config.toml
head_dim = 32
hidden_act = "relu"
norm = "layernorm"
norm_eps = 1e-06
positions = "rope"
rope_theta = 10000.0
rope_fraction = 1.0
init_std_qkv = 0.0897
optimizer = "muon_variant"
learning_rate = 0.0226
beta1 = 0.95
lr_head = 0.00867
max_grad_norm = 2.0
warmup_steps = 200
decay_fraction = 0.786
Each number is 128 + 32 x the weight over its row's rms, rounded and kept within 0 to 255. Layers, rows and columns count from 0. Numbers have three digits each. The size before them is the row's rms in percent of the matrix's.

# layer 2 MLP up, 896x224, rms 0.16, rows 614-670, columns 168-223
097:156057113111102120166173101156121105114116139146139184147131163113127148106124146129156167124129119075123144133089099102164150088130121205139057081099125130131164149106
099:159105139083101085124116152117099130214122150158129060097148112184096109100151083118153198107170112167156140119143153135166107125204141069192113146139144107135076164119
099:142118074132102075099087078154113154134122124182129133132105143151171157139244102100107123098175160133153092150152046075116099107139085120145084106129124177133105106116
087:136093128094165152106149130131125106135084111132104073140087069134080150102128149077079055123066155083170139093181186119097126114174086094111120118116118255103192173139
118:146129073102124164185144151159143108152135180150151138154173179088158116125140127120166091091145083157102094099145153117090171087167249137116155058170113101146142115126
087:136108113136214155176076082133115132175120137088091137184155144137167090082102100115077119179076110134163123146110103162094129124154107141134079098076141087150146191159
111:095155090106141156072118087147172118113138137104083133147101100115126117137129107151130082119125041132164161166118150187159101183121072070128107143116105187160146152171
120:135117182122121095174107146137131129116114144136067147093152111082176144119096123084145129119143145106091160100129148116089072121088136126082195073122137126155091152123
106:131106088193121164122029166127083136111131131116148100192134144153122110155156176140168133164142088099179119096126108140099127129158138144132119159139150138148161124109
099:158143195089087102174116133103169067179132146167151103094126151082161169127154155084103147143157105139101171148113080125086104083183101064100114094136166199196103146116
090:131131153134039128156128102092111215145079149145140171167102196094122123141118164155127119069119148139143124176171148191174114129076152186159144141172179128101098143155
110:131149110116134152130094164073070094124097119098129106097153081119176091171147148049139135139148119144106065101143147135090111158069143134181076127134106096102184109119
096:053158076116143117108106132102137144146094119153059155118094156094163131180115103132151184111160095172149131065176097100149160096161105121129148051151068092181139156072
094:121137123114137132066159082143120144098166098110114086149145199082101136169144146135081108028084157116150158127154155152105088115111095152167104136109153097163138122108
091:121088119144137164159150099144106115132016153140151139152149173139134115157093151130151088097100130124105108121125044139148101113072142044150114136101104087174079127127
093:183106072154176093140136101120179143180130105086108112111134135157103134115126134107110092119181128115135106106064170168201171144127137082214105125122113103206106137121
099:137111138087092123117114124107173114089156167083144143168164140108154067177131165102108121111133165137187147089124111108141085146101108143152176127128174100088109069124
108:131099129138153116132101128104112106071115143134115053203132087131143143149112170064128145079152162126108173089126112083141071166153115060171116087116131081130104135123
101:165156207139138154133133138105095159046155138135110108105135102160069106091184129161113121160078182078144135109125080149130139150136122089145143094095096138139109138126
098:138148123177108133188137113128147112165144085158082122107099043124147104109175127145094141180160119173142138110079144119116140139085095120110046058124129102145198105143
124:185070118165068071125107141133122095113120112160037113141116188136155138140143102132125164142087082109082089149157184141066108144085150160085136120169114118108112126159
100:175136105156131138129105120127096135139136130136149148113048186086155140077172112143160068133088154086126111125124177145146095156163178182166047099118095148210165164122
106:132120087145191124165145121168096124065117117147136158112125158146123103122134117154138132095115125134136066071121124137115091131134078153146149081123105114103095173108
106:137198132098079090096136124189153108119141133109134133159128109144079129139102130120103116130122077171103113144151128101189110140128138178117113078153188204133108115169
106:097185135150053130137178180136157095119163130125150190056134162122083123100140149153146102159138088140076129182111102200101142182164043131093129118113164122163132110133
105:124135175141098166136127106119143091084112052099053148121126101069113095083166122138121103135142134160132067116172112117097129146078144153140123098136175131119142145107
126:181119122083112072164122110172108088093104154137148115089191166177151157189150138169160102150089140111127125127167123148160167149154120149097044143124067152087144093114
115:146141165177141086137133073144143117127175191100164089164091112099151137087121124066109148152116169137123126147098132127101150098146111126128101157157101108124084112159
093:181138152129142153067120137098128167129033103131120144123137061168147102145125115123128149147144107136120120169118136172136079139128119134113116094167130155084141093125
122:099187079153126076082078115129144116154127133137109127136133093169168129080164117134087175061173102120136102173129127105120226104120096135120070173144156123099124127159
108:111137101096175118176070150151121158075166140103155121071131160145093137087096146068123127164082128102102130147120103106081094094103104132106179148130166114114114148148
095:064112125211175163131097121119121183126153131173088175131127083192122046190151134120127147174157188099096165096159107115119131127149113158147154067154173122029156099155
114:141119157112118112127107090103167143193127085079074141145117129132084168131157117129201154144120127141156153152103174131146167128145132149151165113100159127110137144083
093:126100120088162077125058121119160137106075114154158160099069189181123122094107185137135147089182142083109105159101126104125139140162073078162084089085122135102102071106
095:099153134140156139092080194063113117133177135140113098126140150091176186125150144190123158083135137140086094152101101105179142085171115143127086109141156089119125126157
096:169163126130142183070169111174144158115114151130128090107103144188129122111173122132065169149146134076077120169140112127121080167105096150136132182128176147181127153128
085:115131095112149122240105099133158190175152095117158078115111085088101094119155091151135208130081159152144124148117076086104116165125145088159114195106126105159181160171
094:135093150101130122169108118114105126122041143164139096123098055118122100135164083144133155131149137123166193113125133076084128126165067138137104122134119085138149154145
107:150093123108174082146064167197138173152105169128154142156128141096090123122156133175113113176104126114175124107180108124146111148080066130099159113109102110122098089165
094:159085102120097123142119153173115165148124089124150143126080148139156117169154173139131160121125086131096139126152186169151094060133084160116107165115076128158219159113
099:133207103122163182154158115122156080115031105125132170179132112112127119123133158118076163124108080141126110027112140088124155076191124110190084170144120123122119058104
095:153124129113075142133165144102143078158168135185125193120039087127099080122119140139144145088122139127120122138129158116161125103150113090087132125167101111121098143153
113:094124132138147085168131146131109131143153091080173157134131091153145053154166072128075104166142128053112158166136161153143135145094144206136145084093127121168092162146
085:141158159130151135117080178108121114159107155097116101136166118075136154152123118158140106120123118097154075109119084039113156069150146125103134095136139128116155159109
092:153126117097124124105130129133149108097117140112136144125096081192184166125122085146145147080130107106101127083135122092131123160149119151157163082150118195125125114193
107:163102183128144059160154127112128104149156140110143152185166109081126127157140116115085105143068103065106125138140060126106091122142117209048160090168133085095146106073
108:151093120094071114111046123092175132102127075139123091128118128061102153118124131100152148152095134204155130113179104100082189110099159180138126127194141132109137111135
110:125126170107103085177146181161119118157123139096121107136213178106117094097074122171136164151154101106146161135131134105143104133104109140133147163104162102207098100177
098:124108105146139153059135138115121123173100122113124067174109101085150123152100130162203121135135124136155113102110070105137063147156145160094185165122152106086100175109
091:093087103172233113137117134077135110165134114110110081094189146112080160147128080137119155115089144170209149132147102057153089088182183079105081128145080134124090139114
104:154144114108143121063114153128133075187087140135126104147084145125201123169104147202131207131154176112151107125088144132146116139121089143160059121086124140142094106176
094:139133160158136171137129165132100103108141117183122113088132100213104052099165124155163176131131193122143121164196122169150138186096141136144093121188109136114084141144
100:123105169056176114170147164132145167160092075084096136127166107166127113206100165133162125150180107162105097095137069165170072120116094076155121092086140156105062144148
095:117166175163080198149119110097138195158137095111147115101163041119153134160135070101143086151143129150105145144077105081130107158139145111163128129176149121174116110103
102:069128136120096104112110134185137104129187083096178137160161129139121147142185141114150098093048209140197124172130139082145062124114114150083162141112143105086136148148
098:077150117123103128106118116151177096139117142108148098123142146137115123096126120133094155142083140090150167101093166133151130104126183092104075166134117139118154165134
106:172104166099065124131107105172155128135113100167145138150122135190133107102089140151153083165129061050150113166100162077156117095137113155158146162112099139118129107142
# layer 2 MLP down (transposed), 896x224, rms 0.0588, rows 614-670, columns 168-223
085:111126087073157193111141144162132162131105132112119109168145085108102112139085146162149090076109128212100154141186158084111123181132093114099149119170093130118100098133
089:134182135107149120084151106136159106059176134099117080104144144097108132126144177142120112145065060117159129145069099096075161181139105144135137092125164128132108119083
101:139136112119092120158140043153070150151116146118153096134141140125139116148110166141135107153100075137143114126093095084136168093062167139161129102111116128184120121089
077:161156070194119140128155181125071135147167118148184163138150160144117151181177113150123093094152093114112106144119097069160155097122114147134170191158112088117030156175
137:098159133119131081149134146128098113140128158114072118131149168087185139101110100139097123137106138104116114171147126055150109199101133149118139167138161133112031137168
082:061118111159081127092139141187100116154131106119132093145149153099140100134118155128197066147216146134092159153115165074177123142159130138143075136152160112128120116136
112:115157145127095175157102125082098182150123190159131148119103128157053128090021169131172150157116148095160101162115132134085173061157131081151164129085070086073119174140
132:143165164157094127056164133105083143108135155109135043100124134135190110177147184156116146123143181167129092078140159130184112125104140167130120132145109101090081135099
117:063135142107140121128080128139107067179131141146205085076112120172124165119155113129135088134109185168137163129126106131130092104138156176122140205082139093130109138131
090:170078080091090138073128153145161123149124042100071175168127115071092058105136096117170106175107126154092175148120154146142130159065099150153181152164149149087086146144
094:091104128081128104163162126209144098199175156159116126077144097150072114103184147141094158163067180119144157127053158114091158096097096150156121113102155118082103153170
116:137100128114137112141208133165121202156116103155174138078084110127168093104148120136111150089137169079137128118130118068064066174135180142094091128156106162119095127137
080:199091144085113097117078166170103139105112125115219139175151099124117088070136133168105050143107094115124148130076134145113116164133108121141107159067161136118111113141
100:156196108041146131135093156177176150142129159126101107156110130117173077091112098142097122145170143121082180057128158173123101044105122184092160040154188141113144135138
092:127122180130155098150143143158092167152128111134162180080141104079161100099107084143176170140111143137140127099121138113126110097110165116067114157200150219139213213139
096:080088170078144106121093142103156156169199164139125206106119190146153071174126125148131140124107130140171150126135088156163125091164144092126114117117114133112219138166
096:122160111123153121113102149186126156153140097150083134158117090139137147141163085147084072157140107122096107178176151098051157138128073129164132186128193101114129123169
118:115141155053110108147095134151135085144155099056158171085169106110161141105159139175139122164133123140116070117110134148126124069159131185072136117142083131112125108168
101:101142084107151106098090087136155111125089111178136163162177177086179158074083147090088146155148082120120135131165094135147145119161125195160113215175189093088116110103
094:074176119131125110077145162146096101142139181097154124147153097104147150065142104124142125080107069087115143145086174143151158135146121129151132077053194065134143102148
151:034130175072142090107108165231120129120131151044062182162155103095085127085104075157132115093044159079138107119090126177139144167138151116160181185098078174150135210145
111:113135119099141115157143121137112129072081115121091081103131104145089146119104087190124122100112163140179181128122084139179109161155077142113114103152083132102084078130
115:135143084123108048135120135116167085159143165132121131153148155125130128148053105128095137156094161105114164124187113148101155124110168101114161157129101085110141073146
100:099147159159128176105197152081202113133076098098120108111166173116147150145142077147079134116095186083103108174101108076080153134126144142098158110094150117137078110117
119:104143082129091115083127155088182074116109156067150122135043115136157123160178177084120078100122070152143128120185130189074150115157135141105148113126171136134123138147
111:123117111147112124063149164210037115109173179132160150135184123133090130181064079129143139141102176136121095129091051185156135089134164112147156144137135084150096098120
146:084144139124079128174127089151116137091151199147075098134135132159109155144080163152101139142141117138191168180153184146139123165123220104100083103150123114164116134146
118:119064106169140092101159137138138132109170110148190164092098134120127070143081099089114153128126145195130061085165134156092105116053133135117179178135124126128155085184
087:145126111106090131188133116095108122133109114127153105153113151098112138108092124138122085220125113105124177158121148135171065105099098120168192142102085189111137178139
146:120130169137098135083173178142143117119142146174114177086139080107096070122126169172126135164157073137122094057105133129133124163122092092128170080116162134095113157079
122:125100140100107076110127092106145046167130150098147152090178068122108059135173166160111203079143179161142166170174089147155148106183118122144119136113158183159113126160
094:141063099098127177146132090100134111093120122085123138163197137095125198126117120188130060067123061155152137105139100123130157118139148095083154074120103120147103141125
113:142175096146063124100130152114103143093142144073071123134149072098174113096068105089092109094154144134109177121116128085133133166106157100188148114118109134089161104145
089:130120144093147165040169169150126150169185156122089145098221067167122166162161095119117193189128063171167083089126134094137151173153084122104156192109169145138114163173
100:185122171180147130161141122159129052101217148158155092163157110124094113087121148146125163143153129144127109187141133083105136040119114151141102069118117152158099145124
091:157118153126200081153134148113138153167099085148203167127123155120108136083114081089125161119081062106167140144119134176122197122113110147078108125097133146144116102136
069:113130124164069126086130152129180077083155162113072159068187107115137147142078122140121002121149053103179106132120133126171092124113160119102171104135144173103127103118
079:105183108186108123061175098122178110113123135119151109150126164064143201146120161155109075148138094155127120147132101158169165139127136136092141205116109116105134098104
126:105152100128083131099068094140159147165149136155105129137126133098136137160055130099132160102138129148140113138162076097111144175136181083114096132102113088150161119098
096:101130112127071129149054083097203126071142132192093100173086078095213154180108113094139110101126107159149137086127056142129113187139086098138134133195103077098043149067
093:173090037160126076134127126088128141145144133190177076112136074160096105169113132146077147179102073138106144164140094107099133101135124184146145104167116105079091168094
083:076099115104136093095123122166154107126118151134096107121130212104144163119135146087052155225130157144068193094146094145168181137175107169122192139107113149106080144120
121:160148117068123138162133095129121111153112110123125088163118103103108103118145123124067129110101146109129140135157137165078079091114110144157121136189121133148088075139
079:106108157129036128133177148148144123099134174114097100111148122173121104086155100103122115105118139099112111182150136093128104136149138160102119139098105137157131115159
078:137166109081134124125112154114095112157135117131175152149125134071164093126080189094110093152158122120166134116142158146117156074129136085079094166145146076143141152142
096:104130181184138065137161127066113116145101162044128140106124121139105133095104160196169115101141077100106119131156097145162113137162130124159135090081114140091203109090
111:076141129145161148082160138127114125129113124160140128147133205141120123124099149145132153085117169139050107194180132091101118135101095128112114060132108180086087122123
114:086159167111123145135114189105136096070152090112149143153116128129074125157158108165108146103083075155084125126156140093106175086152100182138133114124125116136125155094
099:109177154118070086097143154127168138187200130119129178062103150142139112113107126087136171184117119113161107168116141108119159093094121135129134110115102090181148055129
085:105144095123139087099073170113124108135175146075170115078100128137061143140085152104114127154136101098168120071117189160112148130184169156134094153112131142134119143203
089:095154203146154117180130098133178112162115116111154153149133151156124155122104148203132150076135088061132151151124136130124204104150164149152117166103172213160139134162
091:087144154153115202100161115115115146188100100122072176120118114131157168123099100155197115106166104151123158114122077143151142114173141175088117141126139110165181074105
091:145143133101151151098137118158150109108099185096124086110128156093145090066104171129121153148097086100127073132162210054099094114119106139215075124230117123121224176101
099:150097150158104154130121090083070079059160134132096091122178101156085106167121138111144082092090141145134109135137102136096139137091081156160157117136161152104101143120
099:072130123054126122145069140118102126139095183073144153163061161095115131148140098192108103144181128112135143116101102180090125191094158137135168141174115166038148094142
084:168049146159086097129096109097127111133144114143196082132109122110045079158111153146137152158152138174144124211120119102114143123102121147106136150094136061117167078146
109:048130169134159142136129134162093123073093124065127128130092097098097156186168145096127142133158141125156165075092089099095091151110150064079144126100160098183140120133